Each number is 500 + 25 x the weight over the matrix's rms, rounded and kept within 0 to 999. Layers, rows and columns count from 0. Numbers have three digits each.

# layer 9 MLP gate, 3584x448, rms 0.133, rows 2306-2347, columns 224-335
494506461547528520496449484541514399492534518439463499516542468507532542530548522494496475485437448500469504481465531491483516485500486492534447468532503458468472538487500502541438492477519442523504481485535502481494512513511517494540520481453509503541516543485511507536516462491463491517531453482455502503454478450514466497476520525487
474452492495485508519481461490500507497472528448520472500493479546526500475494531491501517496512495513474517523526478506493494532535541469524499527469543489470483497549525450520482470565531499550524514508483452513497537488524521478528496523489497517486498497476506496452502516466465471505492493537500503479438499490522521498482479502508
494502530512473491463475495496509497514458537507550484501524471477518501496512569489538514539531522483532496500529505457484499456512436487486557482514493516480504516499507526476452538509480509501512493486515471493478521525467503547492524459475476525467537495494473531507483512529460517497474484520481497522511517534489527442480512491477
564507501526474493509517523524503492532458487494476438479519500497503485504540516457502544504482528496467462467514537497515484491494484525541501533514504490498478527498504470555454494529477543548542527503457516543515528488515517473499505507496512487495466492499475502506499494490476514546490510495486494505502474493513513461489513539535
485448513479507503505507512498485475494556535506498515510497483480503508529481525484528482506552506467480505451507546518529517553493527498501547495524490496498491528514471485505544544469499508501467502511476513466458485513501503499484527480479458481522481517461545538506502503450472474463517479523499478506492536454520474520488521502516
525522536501494507537534474476503509549482509429534476516443508575516495495504550457459493531547531499477498496492514471502535533491453451533516514513533482521516533511460472485548489523513536485482491492437461516511495488504484475520517529526521501490480513480441539483505491464511460454508473548456488539510477495494518550499521500486
481523478514472504518517489516511478511495511526520475470447511502514488512566501545488490508493539445515539477501473517534476483506493491507497479454539450490507539480505466474472579503508530494534503517487524545491491521471502486487481464535473504463515494530446458580481523545530468517495531440525500517511524513486454500525496543471
507538469477460492538493482519508487510493515513527498560496513527441477518496505498414490493509456489514509462504502495491546477482489467456523523507523499483487494503508493525521500531534476483556492509502491485498493483524476517479532510473523524501511514486488445498488480533498517482514512472534485496481496483525533484506485518474
460518478515466496534476516490494518514531500525528475415476482546490510521504530468547488483496456542494507534501474504508498507492485509513444525500458520554478474458479472491509494509497512523484539522491507474496549516477498522504509485524507485500545554496498498515513489515510516488494510499554509547489524462504515555509477504519
496537527520441457491440550507436515494529531518508475501497533496501515486483524564484527503489479545547496510508499515509539498511508510548505507469496508485483539503517453497506537488505526507503514546524499521518459488526491496549495495541519531486445524536520495512500465502493509507487525480487507523479497533471473497501503546488
541503489518542471473510458496492470508562491503538473480488510498470510526492530502506505453498517515529528497456516472487489501455476480536473534534451483486515538469477445464498503476501499495564534523481505456474499514533474527478501511479504520543528511460478511559488432532524553518549505489489481468490517499526508531537489515508
464507469480518493502524460519465508527492473482557507498500507489572540522541473470494511474457510501504454490488494490495548500510480555490478505525490529542539514532513493525495485507504538528518527495486486483502456453512460503489493543441536517501492493481475559507483501510500514487542523534473495485489508481530506503519461488507
506503540493532453473524494515451524483468493456531507468518473506474467503499481471457486511475474482508493543492533520515473479506502506520479508489495506477487511490552511501532542479499515464479468480513486558515479472536485482486484526491542493484452496509508502470500509507503550521496481496516523494500495503488517511521520508487
499473495548521495461510540467499494514513510476490551511488471527501490506485492535476516553478507492530543508476514473510517532486556482483476459529458467477502497475511533504525483515470467535508543536507444523487501502506483480478510482496499520503488494502499504495447503453503506503543482522479500480497538520495514492493474523450
481527475473497500522490466503469528494519506495468525512477540477501500505480513490430540501502489496529494522523532495510471498521497524502471543499478470458481490476525492486507466545519530533513477541455487533497471477506507516506529475509522459494523513504490518489513504527481513499456495503526502479518511527486492511517503534487
525502483503512465518531498528539526514482455471508512506491526479520502475516464515512496475487577488542513520532499502525507516543467531487475500502526522446469516478505505520501503483482486515514459525473503458510510528516491521525490544487530434448490490446502475495533485492519467516515543496523487433433505508528466507486516445498
521509475550483526439486471525479526513521487482477479482477494601511515495523469483497456519451465513484476537485488559505484509511493477487493525515515507507505471497496526554500503435535551499492539465474525496489532508500495547454483551493479523500478516499493507487460504513510452486507497459495500509515471490471509479492510500502
468462509494508497477520446558529528506508524513511508472503538459523496540505497518479552495521476521507515504514485500521502487482504519501503560500462535535480528484483498530463521469466488517523455486492532507500520519511516515488522459461524482474503559462509518451526506484504496471555476462532528511505534442460514490492518485506
502516495470499479554441526530463495512531526486497507490529511465532521536499489510520505549506502499524479488507502497507514495504510452492500458502559504463501520494477495508500518503479501503509455519487435488472502492507490502552482507493509491500462500522493471503476513481483472526452504488523517464454469481501532485484490524494
496482517521452497447503529431557475496498495513563519553473490484558434517463551479499479515508563510495526498505499512501473487500500489522515535501465522502518473484515498499504461500451540520470482506490533492517527508510473488461534493519509460461490485486468503519519499522511531513495475526489528541506534475459536468458505493463
485490488496538516504484494498528503452486518482554505485520534494560516487522464465501506512477513473537512500509497480521485519510492559535496501481523527521484512486533477532494466491509488509510520467521502505527502533507489505545482555509490534550504496511541532527498523507490455439497511521521487485489528551521490474504482507483
522488488484507530507460503503497477533488506479469512512527502479550523503513497515452473538497504545430517520524493512491487516454494489507517475470505461475528498548468505486490479486486533485572502491533491532508506520470489543544492502481500515467531482495487479528487457542486539479487489491511470531470478504480474485508499473518
563450448512497483523494508520472509514533519461505507499509521472485488518493481500519479536506502515493553508489538494450498497489491469486502479491511464527491539483530457526512518478516497479489512476530478495488549514516498506488438493503502492546476522521472520462528447526438512533528515470479492552532479537495523539569468480502
534518585543464471457489533547545493517505495490497465528478526509561546484515484514530514514494469563491483499482507494502496521470515524526527503517527502507512501519512499473487481490439513510519512473500470515497540444532529497520513504486499521472508490510498514480489492489534477526484507475505502500468486465521498492509493472485
478549478470515468517513487436492487464504483489512485496527529503479467470518522478509464504502499507504522491472483507501526504475495493490476498479503472543472524516507469533492448519465517500517531530476480519516528488514471435472505483510528477532484517483525463486433488482542462495513518509521487502508566465485511527503492489514
498491547539506530418502519532485510471507555504515500482506532523458529501484521496460487528511509519484473498469507502470494551466496450481502499504503490497503466510475495498483493450471493511521501500505513497524457519497514512514462508521469480492509496520501491453473507480489495437561522462514501479481495487482483457495487470458
507472500527509490469527488513483501501493493550510462473475496497522479538539466499505448521487479489497535503473491492525521501503501463489532541532474525517467487533540515556524479494537484480497494515484534486519469504466474526471488503461479486500492448468503530494527432499506472479489491467476452549501480474487499551461483500475
525501507494487538474536551475492412508534511506497475527501485492515517515471517519495491511518491499507521474489553511504475494503515496443494509494480536478475477526472483505507505527495490514509490523480507525506528498458523505500478520489510493481501542502479518529473461511483527494509517476502527513497497469502467477518503533508
513502498458481576498462512481505453512556514530485532468480493508481542526504518486510456509509458498497547467569516509486475447497520486503522534522517495529505548498546468502477532508458492457496471544531497486557496525495493509509468578519526499541492519520473527542480495539499462473467481472474525510517513538528476518464496519517
470456482528510496506502510498489488472492482496510538506513517513544477506474468497540504485490485466490516515534505498440492541493469492512483541526512474452492525468504490527504527532496503528515535484506470521472508477498520463456508449475501480467489474548474497485498489498482504471497487489523497497507523521490462504466496536476
536481514490516508504505491521488494484490548516503499556521506508481541522527525501518544485472434498523518497474495526505491498512498467480468478504502480520490489471521553541519489489522510492499520495476503450502520512476483464546480514490554535495501509541497555532433504504536474511454496544484493513462507526553489522497467530520
523527529511511496470529476446523502514478518503512493468524518501487543526486517543520548443520490502547533491489502490508507499528483473536529486530474510507505555502477493528469488491511506505508500502492533527498507535520507540493492491511497492444454487506487469457540485536488521493526502546559479498491522478510530512507469479543
487490483474500474473494478530510514479481517523506502490510476503487460468525450493534530484515444506504491489499499523485484499523527472487450475498531513498551520519500498523475506542487493518482537520452513442500523515489500429464554491549484511488439475503497478519518463584476498497466515485517519490495506508498520487478512508504
505523520499497506494523471505462513463499453509460427481509498449529509477478481502498518508510496477530507519474467494487478504524463496501487487512491461471496475464505470520492497504465514515507478460542504498545454519459503488490500548472477527535565487492510546476469524517490514511550579456539493494459493488505544470497500495510
457529501467502496503514484496506488509508502521495492488491506498466488463484542491482507512514487552495463485532509515487482487511497508501475503461497543523505465511488487531515562497487503478530535526540480513482514526532500511537470492490488492442534537457456511481490508481522521494480507485501520494504481481509548527469452513528
481518498470495527489527482529493506499471464532428516491501526511511481479483530520486446470527442483493585497529514498540501459513456469505486515520506497516501495514501471547493529487561511464509481503518513529501489485521503532479531522465518520570488487499481484491504523505473492548480489472513510555508471507499525494517479510490
506495500471504541533475527523538508480547508495521499504493502478509507490488520487520536482509532513490553494484476438480498464502463552487493511555505511501506520488476474525531518524499503521527506504475554498506508463494469532474547484527486485457564498537521516497470538480495485534522508528479548520481540520485510532493435511512
501503473532483535508505460484475560499558516464536463493528465513494503503495515544494495537529492497470448504526509513516510523489463504527474499481507519517501483506482500529513493485515502450491462480469533499526531484467484513546492453477488493492527454534505487522453457497575507518539496505477528486464493482508497526453503503489
481515495527502531482482479519510500507476504498457536521465575494462457495531498496515525461501563484489462495507501493526519502492510515493440455519496539501481530474475508525506496493525496513521520492549535470497524488494486490439499518508493474537503488457493482509533489459536515505504466537477503518499460546444508497506489507493
517487483498519536483496520512491519513490513531484500542493493543483510488471528475515522504501510495535494470534487486485501514458473497490496535545494548490490487516475537525479478500532462492507510531532472506504529505491512494510511508497527506471506485515479490542505522471506486482504499481478511433515506495562497485493500507495
493495524506502485525487512508516534496511557481494492521515514478507501529489517487528528523524523496487521497515491486506482518536474486523528484480492528496501502463527482439487499480511486512526523439501501493497451492441486481510488524465485517472491472524463513523492491520476484526509492458493486456489501486450469531505481501528
467509486472496498498513528475482522472528475498522498510544519494516534515517491541512514457520464509521447470510509471499533474498531524506507511476501479509481471490517514462527486525484506485480488512442497493514484486482538501446482520487505504497477497453507478508486476488476487467528496527527522503489457536505496516495497493536
# layer 9 MLP up, 3584x448, rms 0.139, rows 2306-2347, columns 224-335
510478481526443490482496492522447483456489523470473507507541485534499508488508514496525520495501465472474521485426480535474533511512493547515464524544504489506443514451536529506480519529487513506548481469526491475553483512503474470497471473528482541484470559494529503517523508488455491520502532509492502531470449470489520512487543491485
520479525498457471512489504506477512519511478491481514503483486511532475498479493543492535503519521487491472451522497487479479488482490462517484560512513492487509460487516493554479484463535525505510499486438471456453494460449491524524523495471485497478511513505478478437475512516493510475489513516483478470502450536500439542472491531511
573538524530457494527512475513504506495534496493520538548537461489482476523498517480497497467492491504518525529485548518499484506474503505434462453514517503477493479487486508514508520553486447463525507512483476478497476508479501508515489510523455483492518523449482479503508518492488475520568529473464528495492486469511491528517466527480
512528468531497507513482476464457519473490504505527523509471555484504471497530500473540488488492520498498477528493536494483503495516489528489535466504495501464528500513478535483498497493510511531541489514483519491496486496539498491513487565518480549478455487511512466519499509530496490520473496529466496518505498501517490483510464524485
537431482480516538504480546510492528530495512513523485495486500504477494522522470451501524510464513493498524455518532527532492490470501488535518520503525523519458492492548526459503462499451477472505460501519478522494476491471421524516478555505522526511460507526518531479478514503495540526502514481496491514471488503485467471511492528488
501539490489501489477440538493491504488476489488554507511487548516491533502528519526480553492533515478501494493478459509482521502491476522543524484530507482481496515507531499529530479469469534499466504530488490536513545467498476521496474488538511458517489525504503493517474522508504503524516492550514483543500488539501504513462499475485
512484545476483453481485510491506453516461485496517472494454486479489546471515509535436526472540518533466490520513500517451491486481452483541579503442525569488486477512478510527438504449493484501485498509502515509515492520514451499507523491518486534475531497473519516497476509472477528491495497505524529454504507467518496536544517506461
465476481549509520518521544463470509501547478469475458502538527489503487511510484467510524506497518512497490519443498492525493523532450486525483504464504497542490457478495500494473496476488502583478463518532502526475528526504523487540504553519437517468483469505452536466504532516476500512522442497453538526512469462522487533480503507539
518473501495489541477471457538522504466507470507484536480500473456550515520520539463524496464504538514505498489509484470449499448543512542534519498499516500562530511516498517514521504479488505502494478487471491469465465473521535449460502532518471486485467508512513525473500552513523479556524499534449528477477509556497513507566498488438
504492484506537462484507493499558530470556460498511530494499487508475445483478511517499518518493477516470484493499442518496482515537494472507472551493472560514497470477462495480519487473505518498527492478525539475499488518518470525443532514460471508458510493516506506506489541531473545482510479472509499504563532530467503502490474458489
500486499452519510483475475499461517461501546490465480543535497484523512492485507485507498500478463473491506513502486496514521495487500533555555458493491484487557492493545493489500473512497499515482521530537525509493450508525533479490511518497491437512513480540490529493495496489494447500503464558466533492501498503475496530531498540485
468509513470489492495491536511488482480500519548542500498530492506474507532546503556509528488517528457505474416535455517480545510514515520487521517495527519485567519544447489511495483477468528548493503497516482454490483521469487487450523498487521531472505511493492531506494480520497488580483476521520507528513531521505499426502445497497
508514453475485484511474526480505487458499549463554489537491484502528488524513544530450488490526468507477469492509539500487496495490510495505468502501533504495517498557465472490482488504519521514461484463498500478449495495516471492433481488479512477502514475457528519529545493449454503470543524480473525503479511494474464491510479477514
537493533530521487490528505522504487485500474477457510514499460508489515498484481488527510488468447459511499511497493514502550517474550517473463489503516494473506524473490500482444513439489495521508482489491459540482471451540498501512479518453513519512447476516521504495510492546469537521494507483429515505534495496482561492573469534452
524508493519504493533560521471509494483545543473495553507538519489495483456477526487474497492492510502500491529514506517493506519490497484498502513497512468471444500452486471492482477512460518471492491491508500481484473504461511513533522489498441495466486502473501504482530500506457513506527480507511480489445499503528505535532490492511
458476534513506473477506524476527513485436493499488493480525509531499503504509515506513490479502541504486506502513464452479505464505489486490482526489530483482518512467479501508498501490489471492501526495587510497522513497480523515530527495492504543517508489535494526493466484446481459483490473501451467487485493488512537506514477463520
521465509505497446518489480504513516521474541484526509492519529505511453485494529483536492477498518511482491517509508499484483472524509440474489509492521438503526507470489463509519500499495489475483504518484518493490496488468514459506556526454496470472512477481496525484514553522512446439511489513497527516527566464491535529479467490521
544492501464503452507477497472550486528531507486451500493507517518507496498467503528473493509476498475526480466502485497516531454507493526512548493551469499486534475517477499498548476510472532477520511503501498508487516546533510509552518527479474484526507492525518515494471525522515499489505562524499511485505498486507488546478488496501
465502456523526515499496551497492503491461489490505480491515550495470473469511523487481511515468494513487495495431493473470504471514512462518476533519499477490524500503470516488467519497490569487471495516536434497526507486539485558509496510495490494507444476518497537468428539498494523491495497523523538510555511481501484522518471526494
549532489559481452515501522502497459484510508487490507488539471481504520528520475502524472481524544534508500461464475473473511492496482466496515479486503489490484492484501468508499523507507485506475536512530489501509466470530525534498473534482498506508497517477510493521474514489490519520491491558486464505509483493516488511462501460523
580520482498536498487514519502486540515497457536525482489491467506466518520513512491519468511494499499489511517533522487532484517478461538485473503508537497506466492493482503463501471469525521518495442531480486457526567537485519518503499507536465512504483496542501503453517509494513475490539494502568467485518538490541463481472492531513
502557498496428436471494489529487427488506515526497510480481513491478507486475469530493483466530487472489516473450488498489466480517480529465498497490482492516544490527480527506498504532486495517525520480488523494500506489570448522516498508517508451493418526511485523530460506455466472491452465489500534505527515495505496454481524469464
517453484519495485504520507549492493534557508474498502452518533501491480495494499496499509490486525536519544486501516505478509474479483495475521474480468510504455558508504491520481471522516519512512487485477486482505508496521506513505468502475495470518468501511495484532475464499495519582512509513464475530584503544452481540503461498498
514506534505554506515504499473520497495518500489531496478505478501471497485517491491479518479448467502461515513450505515519491508518497546496509457475470508477497477513495527486487497531527486519512478487520495524479495510471500488545508496513503508488520543502510459481555543540504531500462506520455545520485487497501492473518508467492
522532557516489481523492487509493506513490465557480523483436512524510515508467499508498502490518524495491466450518504526510534509537504545473484473459508525490492488447481497519472539489505495476539561480505487491472523514487496486471464501520480500478494483494487516490471474511510530487485581439473548472513466491525509486463483464485
487493484511494496491523511517479486458505536435500512485488509525509502499531504484478474524461520494536518529484472499505494505474539533555477519480496445463533433502487511511506470541470494512462489501548487436504523500477523476469485541489479510524493497522487542507472529490495513467518480505518516470503478509494529504520482483503
499506469521501510534520523478516473494510502475484515476499464564483485538506496450514489514494485506469470479522522532543507484456506509462458503530551502519507530468530508520511498532464503463475490491520514534480515477503509510533517486510454553508505507467453482518503501496504514512502489528456482509494490466493501515448508481514
528481522513481505528530471505537550456458507487516486518533508500542486489510525455500509489448526487529444552488480497501492500488493508468532494524472508501528517508493472478513546457525508500485525527494490505435506519454506525488471508500482502507480500492523507491492521448478502542484503497478482478480520512489496516508477483477
515506507508501517450472517511503509500477549508475502516482519517550482484436535496466505523488511509504461513503524499452508483502461492575488502518541470512527506485482505512466442480528500509485445474482514543485507462513519557465519490504486504448533508512488533503464529496545503537452452556511508482504523483452478519500552496519
467465496492523495501494513496486514484499496516487434554507562470486465495524502472500480480469500518489468519518491474471522515493552523526471483453537527536489539477524531495520530546511501499472471502486499506552486507489489536488483481450465506499485524465539543506503473505484478523481511494508473499469506507490501473490525567471
522511495464522514481482505500488503526495495505520507433487482530523514508519491512513530491466526520456503498509477465510528538493522493493567504482533455459481477522557508525459488501440537541534491479507532505496468514478529487514490506558462504509521525522521506471445535466489528518495504447538497536511473496506545520525466490534
466473482487517513528479503487510535493511494515514479483507516479520452494499503526498524447550486522572495443528500463508521520496548473521473497513482506491485541472513545496494485451517498519506498479501453471470508493475481474502521469512470488481496488571415524498505454510536490475542482497477505492519512515468495532482500529486
512494527504507478478488472532485499491492508568496518526503512534511505509495506488486512478498506490507516444458569506515492495503506555545495546468507491510492476492538492501523493480491524502533496456482507493510496497486489455512499465478505550508522541496467481547495477496522547531514456484517519523501459550503531506525455546530
511540490527513507462476524493501495517517502490506465529518467545467517496508506542476528492483494501492521496487475468491531514518505467544516448439552516517546513529505467525554509519510503475472468524539464478455503518505460426507491534500532478491500449494502547493531504531498471517513500474534494481509558529501467473492525534573
489472474526484510496508499481488485497516468461529523512474496536510474498483444501518494517525530484530492518557494525509507520482504477494508499522476533511529513500497497505564499513488523511505523457509496484483506507493517479485505486456514466495518512456564476518467525505524516556484499520516467453476506477486500440527502531491
481531484512524507534500480546485498518490513515571474495517543493491477524481518461513442509490487520516526511502503483534487535501484452483476481496470511501497472478485506481523503490520507501497487526479494469508471498507466503498501481468517488484480470528438525508480496466496480517465492475510537457518507511532508484521529519454
456490515525469503516558492516481516528488516512489517473515538519481511518454515511504454497521492505501456505521498497530452514496473453512514509535477497529542450524495498479473508507452509513478486513509495481497514538466492527505479472478526452504512547518469500524549533496450473456514477513540502477475501505536447480495474524530
518502504512478514518469513515515507520518470488488478534507495502501468454495488524506450486516539518533456542516474493471540532507476522487487499485495547495554525467476490493507509480524506459477494494485554473501478508421496462513495527474497559533498505525502486514525503493529503521513489536494507494501477517499465452479540495476
505498501520503468477502524528531539468530472502485499480531451481480480543488518500492519477500544483530533504503495528521537458476515471471531506481556499537548521497477488500500484528485528484492470486499486504515514475473490515487522498528511534537521514485506495515495500496497510477492536511479496516533508466500518469499525488515
491479473550509511526484531517469460519493490489544540478487487504522498547537515533501496475487551520518544534495519454549531536452528492502492469505521528418497511525513436478478508493487505545492508499507481487504499536483519513528513499473495483482512444546527464467515486526467485476540523514466483511474527463506502512503531487449
506503477509449473510528508507512500550489504481474515439523473523468555498492509522524509501511517516512505493456501509499508497550481462493484551511495486494473526478495512517493533537472475508529494517464487508542504467514515498490502527469458479454554501489486524521480508528505471503527468506489519463480520452460454508482502454507
528498496494512504490495489488480522468522515484506489500482480514489481519527473512546532478495448523510506486520469496502523522530497558470480480536551508507450463507512517501514496468484507508493511494562462508519491486513478542511521517470477422515504538494496523488431508501496500458479478537496500487543504525526551478539470506546
# layer 9 MLP down (transposed), 3584x448, rms 0.142, rows 2306-2346, columns 224-335
504478536467475467546465493527484475502506475499491537492494490502542501492481501502546539546496517532520539515474507527488510503562472534526477473513544512486496464470517532447500473493509519532539500523462534515463473464452519488505481480485501507485492519501457487556449539478558507524506508466472524512453528481451518499533503501494
503502543469508533523499507519508514520495514549485505501464498469530439483482490487499508494490497513521560445474510459481512489479506489516508482508508495524489458511502541524499510451492525504491534517484488536503487504414512515536504504494497496523500501526501534496486507471511474512489511499516475475529544489481478478495514526533
480525510518516519554568506491489541501535498526476528508493523547488491487497503502540493478462489468478510466497507537513500460485479542485496488516507506521489475502508519512496490499523503531466527516485494500502486516534506522466497489499459455524518498503521517509528533425450524476505488471518482491476506455516548498538456468506
457522569479496452502484535526494532470478467535520486458496461509455505520482474520529477493506504494505468497515518510493542546514458464515471521517481527493531482466520499501457482482470480479478488486480494497506485515471472508478496471511497419518528513478530508491489478525531529539536495452507540485512487473487485465513468480467
526509495513483508505480510502501561522526485519476534509550443476518490514566481516423499503488503496448494487511495504511472469484537438529467503483458449481516518477496497518491488467505458536535505485552474503476514504463483497517474507545555491491529514502488476441489479508490509502474499529528461482526477483529502553501487531508
483509502518474504488526456450542548511503475452499498517450476516540461512493509506515526516503490493485495488498508499540513520493505459483516490471490512491482481478447534495492527506506491491500517536503506512488476489484485504493501495537515493501520488499497478529520491515506542473500484582502477469488494494488472499511500490476
498467514489464466473521498539507513528504517500486498507492461463476502482543519504486511501511506539482512498487490481489521482506479483485530416472534533552465484533509436527495476503467471517491520498506529495508523515504474480487523520503471526511470483473498528472470479468479522527462448525496539453482558479483531486458534453455
532549552484480490550493526502493499543481479507547502466460527489482498535522510499439520457477462516504527540502481476538504454470489474501500529507445504538495478519507502486502510500483501505463509527506501462504491450447507471457499479473503513459508494485472464488549497487514482513468471523532535492482472495542528520519522537500
484501570522541493508455465537464525477533537511529520484520520499539519477505440528485472504441537500505516486511476483557484526513506516489524514489522481464519514509511514512447498504510472491511485545492509470546473477483512529482495498497506504440483522485547483532480508532466525496487503508480486553450513458490494460533483515486
506476536517504541500456439487491482466466468478566484509474505505518501436497538505501526506497501453508513480484491479510475489457498481526521527502502490538519524506523466481499526484482530510430553552486464512494473480520534527487468505482450418552498518508479513461529513467460475513512490504515498492488568508489521543516518512458
523480429520484501502478520440531527483507536493490529530528493530502496489497467448555501465533469482490501514510525475510454517491536504510510436523511472500497506495505504475524489516540527573492473504533470508499489502465507507467500460494500504566526496521460514490475494506453476492501453539502478488495504522493494510459494442492
493509485474517498501493502516493486523480511507483510512486515507511546494547465539517459558478475467503483520476502474514501462471504506502532490493460475488521541525513505566515467511487475464501522507476500492468496504464501521493526544513509500519507506516499539548486511508523447490499515528526465482507506531478486482487508499529
512473491494478485547503466473489508440479479536481462494488539468501516518521509457504491479454491506505478493471487485463483496494482522524484473519500452513459537452514510502508498477512499489515498507484504518549463499481486541506505513518478490482517522496531526520529497493501479521492476535542453481492513477490505490520496510471
492515481468510510507500505511499487501483515468497507470515526504501498525505481483526502537533515524448527491522521519505518503504517525480443499497513538552479474473494500500497525510462458478495525516518509505486505526500470507519526549499508499489488530504547472481487493517480535510533519496495515513511474476516543537480554481558
498462497526473450493492521517512494538530516538453491518526516486494519446516501514476503474511503487524522513504535499489482508459504493516460509522502496492481499487465484526501463474467523509539484487474500473507508484511504527509470519497476487501482457485490520504499530496497487468531484494479484518507512490478532496478520467549
491503474503498511478497514499515499522529526493541482496485503486511458488491531477529501490548530519467514478514468529483507474532493497484559514540509511518515519504489490470503492526504521512465486471507516496487509539490500487491487548496532493474492495488472494483521521486569558473524483482514535489488478499508491456516491501523
463452495473510472512554502485510509530509500496500488468540515445501510478526527498510514527511532539422466524532514530505487550477447497474521465486541476514526504505479484507469507558475470467502481475487476493518520495493495489505523493537512500474526500513503469508526478501492531502531517514505505504494520475501532509469457518478
495474545488497480533538540473476468501495557500503508506508481514497528524544470497481493515485552498451488500501515492508472486492467496512489553540494493488516507503495469496561507522512499516478515487475462477484521466461462435465522511518485496429469519518504512479475462480525476512489508498473505508518537505489506518472505459491
505479491516534479514500518512483445512518462484520491451541484560508493490510492514481500492493498515560507532469445488513503523503486491511535578511464483483540513500499455570494503529511522505493462484486501526503501504481512527512490439503504522523487492538498542492497533462477473498533455485555532548521551497506509519514523479535
494483517520515502502492484485470504508527537467492503498513502504540463519491477517508523501477472501508489428473494510497483510540461492505488502493525470490497521502488466469481486521490508497470547502463527516497508473486513522507507499504474463502524521491503486538482496466519512528494508576478492526480520504515489528516484499494
498488564509538498473533535469525461472568471523535547519500508469480479527468500508514501484481486492471512489520490503470457529506481505493500490529548549470460533506495471535489476522524492493505484523493442502529502475507510496534464484526495545463507495523534472473506563532530449554460515445494541500517514514453499465517504487528
502546495512518469491451534506530486504450489514510494512523555569512515440500541505486464495484466478523560520475511525498479500505499508455487470498462503518474493492494492476508543524449446510509530518450488489462461502514431458522505508534511517516449545498509440492519535478520494494481536557507520490519490472483498455517516507503
452506497480515544499517509505494481498531518499477498491472518485500511490489466456502442511472513487509512487499515452499488489519516490479492517506533510502474542512501441478511466462534518496497506499496501482571464531515498508539496481491554535445515495522569493513516502479475517467543431487501487464505517478466448527532457509485
497512525526483513498464550528529487472515481520546494530555492492470491508495478494496442518498529504491500453516453561529539500471523504479513495492489496530471497444534482496428553512500491532518466534493498489481494514533512484492508482470465477542527497495494503496543521507492524511539530506489491523472504472492500491479474502517
504534545514489521472527508517500511518512480492478503484468474519526505523481478496516488517521508502523495469523493507505452479509540564512519473505497492521553530488520523527511488510507511496531514539512480505499472482526534553531512534485539546511479528505435520453457483479477511519475478452491503490489447416504485511531482496535
531453472487508476469443504473500465496484474519497461490471527531532506507480524544466577437517530553516518448512474499491552480520522497466508482520526522499475493488520474482484448459459495523504521455444515521485491508488460491504536543508478506513487539510484510499456521496510486501496552529532487475468459518480499537492551482489
480450556485499511509506515523559511477501476483496508453483546490498494503511527463522468498520464528523529517493488497471557503522509468489504474538530445510449483513502523499529486528550527472509490502493509501434528462504441475506487468494511483526511504490510534524491462506507498509527497454527473503466480524513481488539495526490
505526493463481422488521507504492496499526499507481474520519509485559479490490497500455508498474483512513505485457463477497505503475485493500496495473517480480458503517491482469484488453529510515539493492558500501515477490533462449516485525535454521477526501485489507537533526518513473508487524470493454475492504514520520509478452486488
536471489498489531512520538515565514445505480497506515456490480481486504499532497489502500513507488503509502530507483517495464529475514438483525515482519480501504505468499492450480479453492510514526544526486470512473479528535507465476522519493550499527495484498493486492549490496483515500479503477488480461490486505493517528495536548474
486475498495497479489490506478525462503490511495546501489499497485493487537514490489487499487547482533470526530532513494492505475524490522493494519541493464508530486503494490510545481486494508520523494519477523502488464489456510526455501498521507509536468475499487510522500486453487475548472498488470532523515543496524541481513515504469
511499508480522515519497518485462524505472497413491494527510494529500462519479493524503491467481575477504449505529474497533520506514500546469493533492531491509496517480524492464498531536434507508485494500587488520520469504526475543509471459503510506480493509471494477534521484549466518480511552482490498525489486511528453530528527491532
489514478507511470484518465500542483488524477498470472521495503510507472470510454510519494504511485528574444514512536511453546492512518526508510468500423493499485501491509494447480515487527501529556488500511476524466524446479458507528483515507475481506531474497425492474514470522514512512497502502504532489482512526495519477448499513539
545503487530497484477558484554492523523549510509477480467524518520506535466510534509497527502475474533491503438490506503505454526490472529489510525508494530523482565492513491519554438526527490489535473496495491489502487463498511469429512516507522556503491528516498532507431482496505498497512523479514501519475489502493520514504498520498
485467518487491491487474473512474488502508480494465504527522544547489515448451522534505527508487451482474508488448524475499497512494452486530462474488507541523527488497498490482512495509495479488463505556475500455512451515484494499538485492531488466494530483513563537544527461548528507460512508515492475457430507510509450515516541502505
463491498530502499488476506460546495525521494530500537491506527467481529513470502455478504526484484527506497495491474527484505511484514508525536500529525495477500510448524446476492484554508565484488462508498504470516486494498500472506510471485546453473544450509512495486515489469494509473476511516489492500469506518450444517491517511511
512471500466504472506515493489511464469496478497497506526515457463491525487490500480508471526531494557501539518494508497518515467519505535499537511485498501458518508507524538538518516520474498499480558509485528489453510499517512486483507497426490454509495479506446506483507485487504496486518494523492525475495451527485476550467478518515
490497504465496534476521493498486534496501476500503459507462497483495480500524472478509524535542474520485463508522474485510505498486547493499472500486494486517534462517468527496494467487464533506501480446503460462491520523477514490432469472450507486498478504508459455540451516545474468458477538490492501494533530532525503463556512482511
496525513493507495496508520536509491527517486503517507517519548491549490521517537484495527460505503496465512484427461492496525448484514489493502453504474515484505510504474513461513509476519496526495565483487461496525509535512514483503474482518523501531522505497474541491471498533533507508477473528495522509535516496474490516495528521479
478461477537498491499474487514449506479493463492491468493488494495507507453502516537500469521521490498508509486523544446539503550455509509503471554504495508515503491482469502501488487499524494498532535469550497505500489505532512534518542479472503482510496489550457484498471527486493461483474459494517503483513507512478507513468526528503
502512457483511518488509446493495516516474505480467521468493521504494526512501463502477471506458545533491455531487498542506527513512473513513504507457495499461481538487505452474535485529477529498478487505526529472521489538508496485534509531530457561508506513454502520527491516505524538514496484526447489532498521533503496491534483501494
529490491493482541524510525510502487497510487528507476505500497499471520465481515500499498489494498510524500508508532532531504479535537513503527497498532443514511500478521524471481497520531528496510520516513488508516546506480525519463519460495500510493435479482453516537536523504530495545471479518530501485509509466511453499512565499486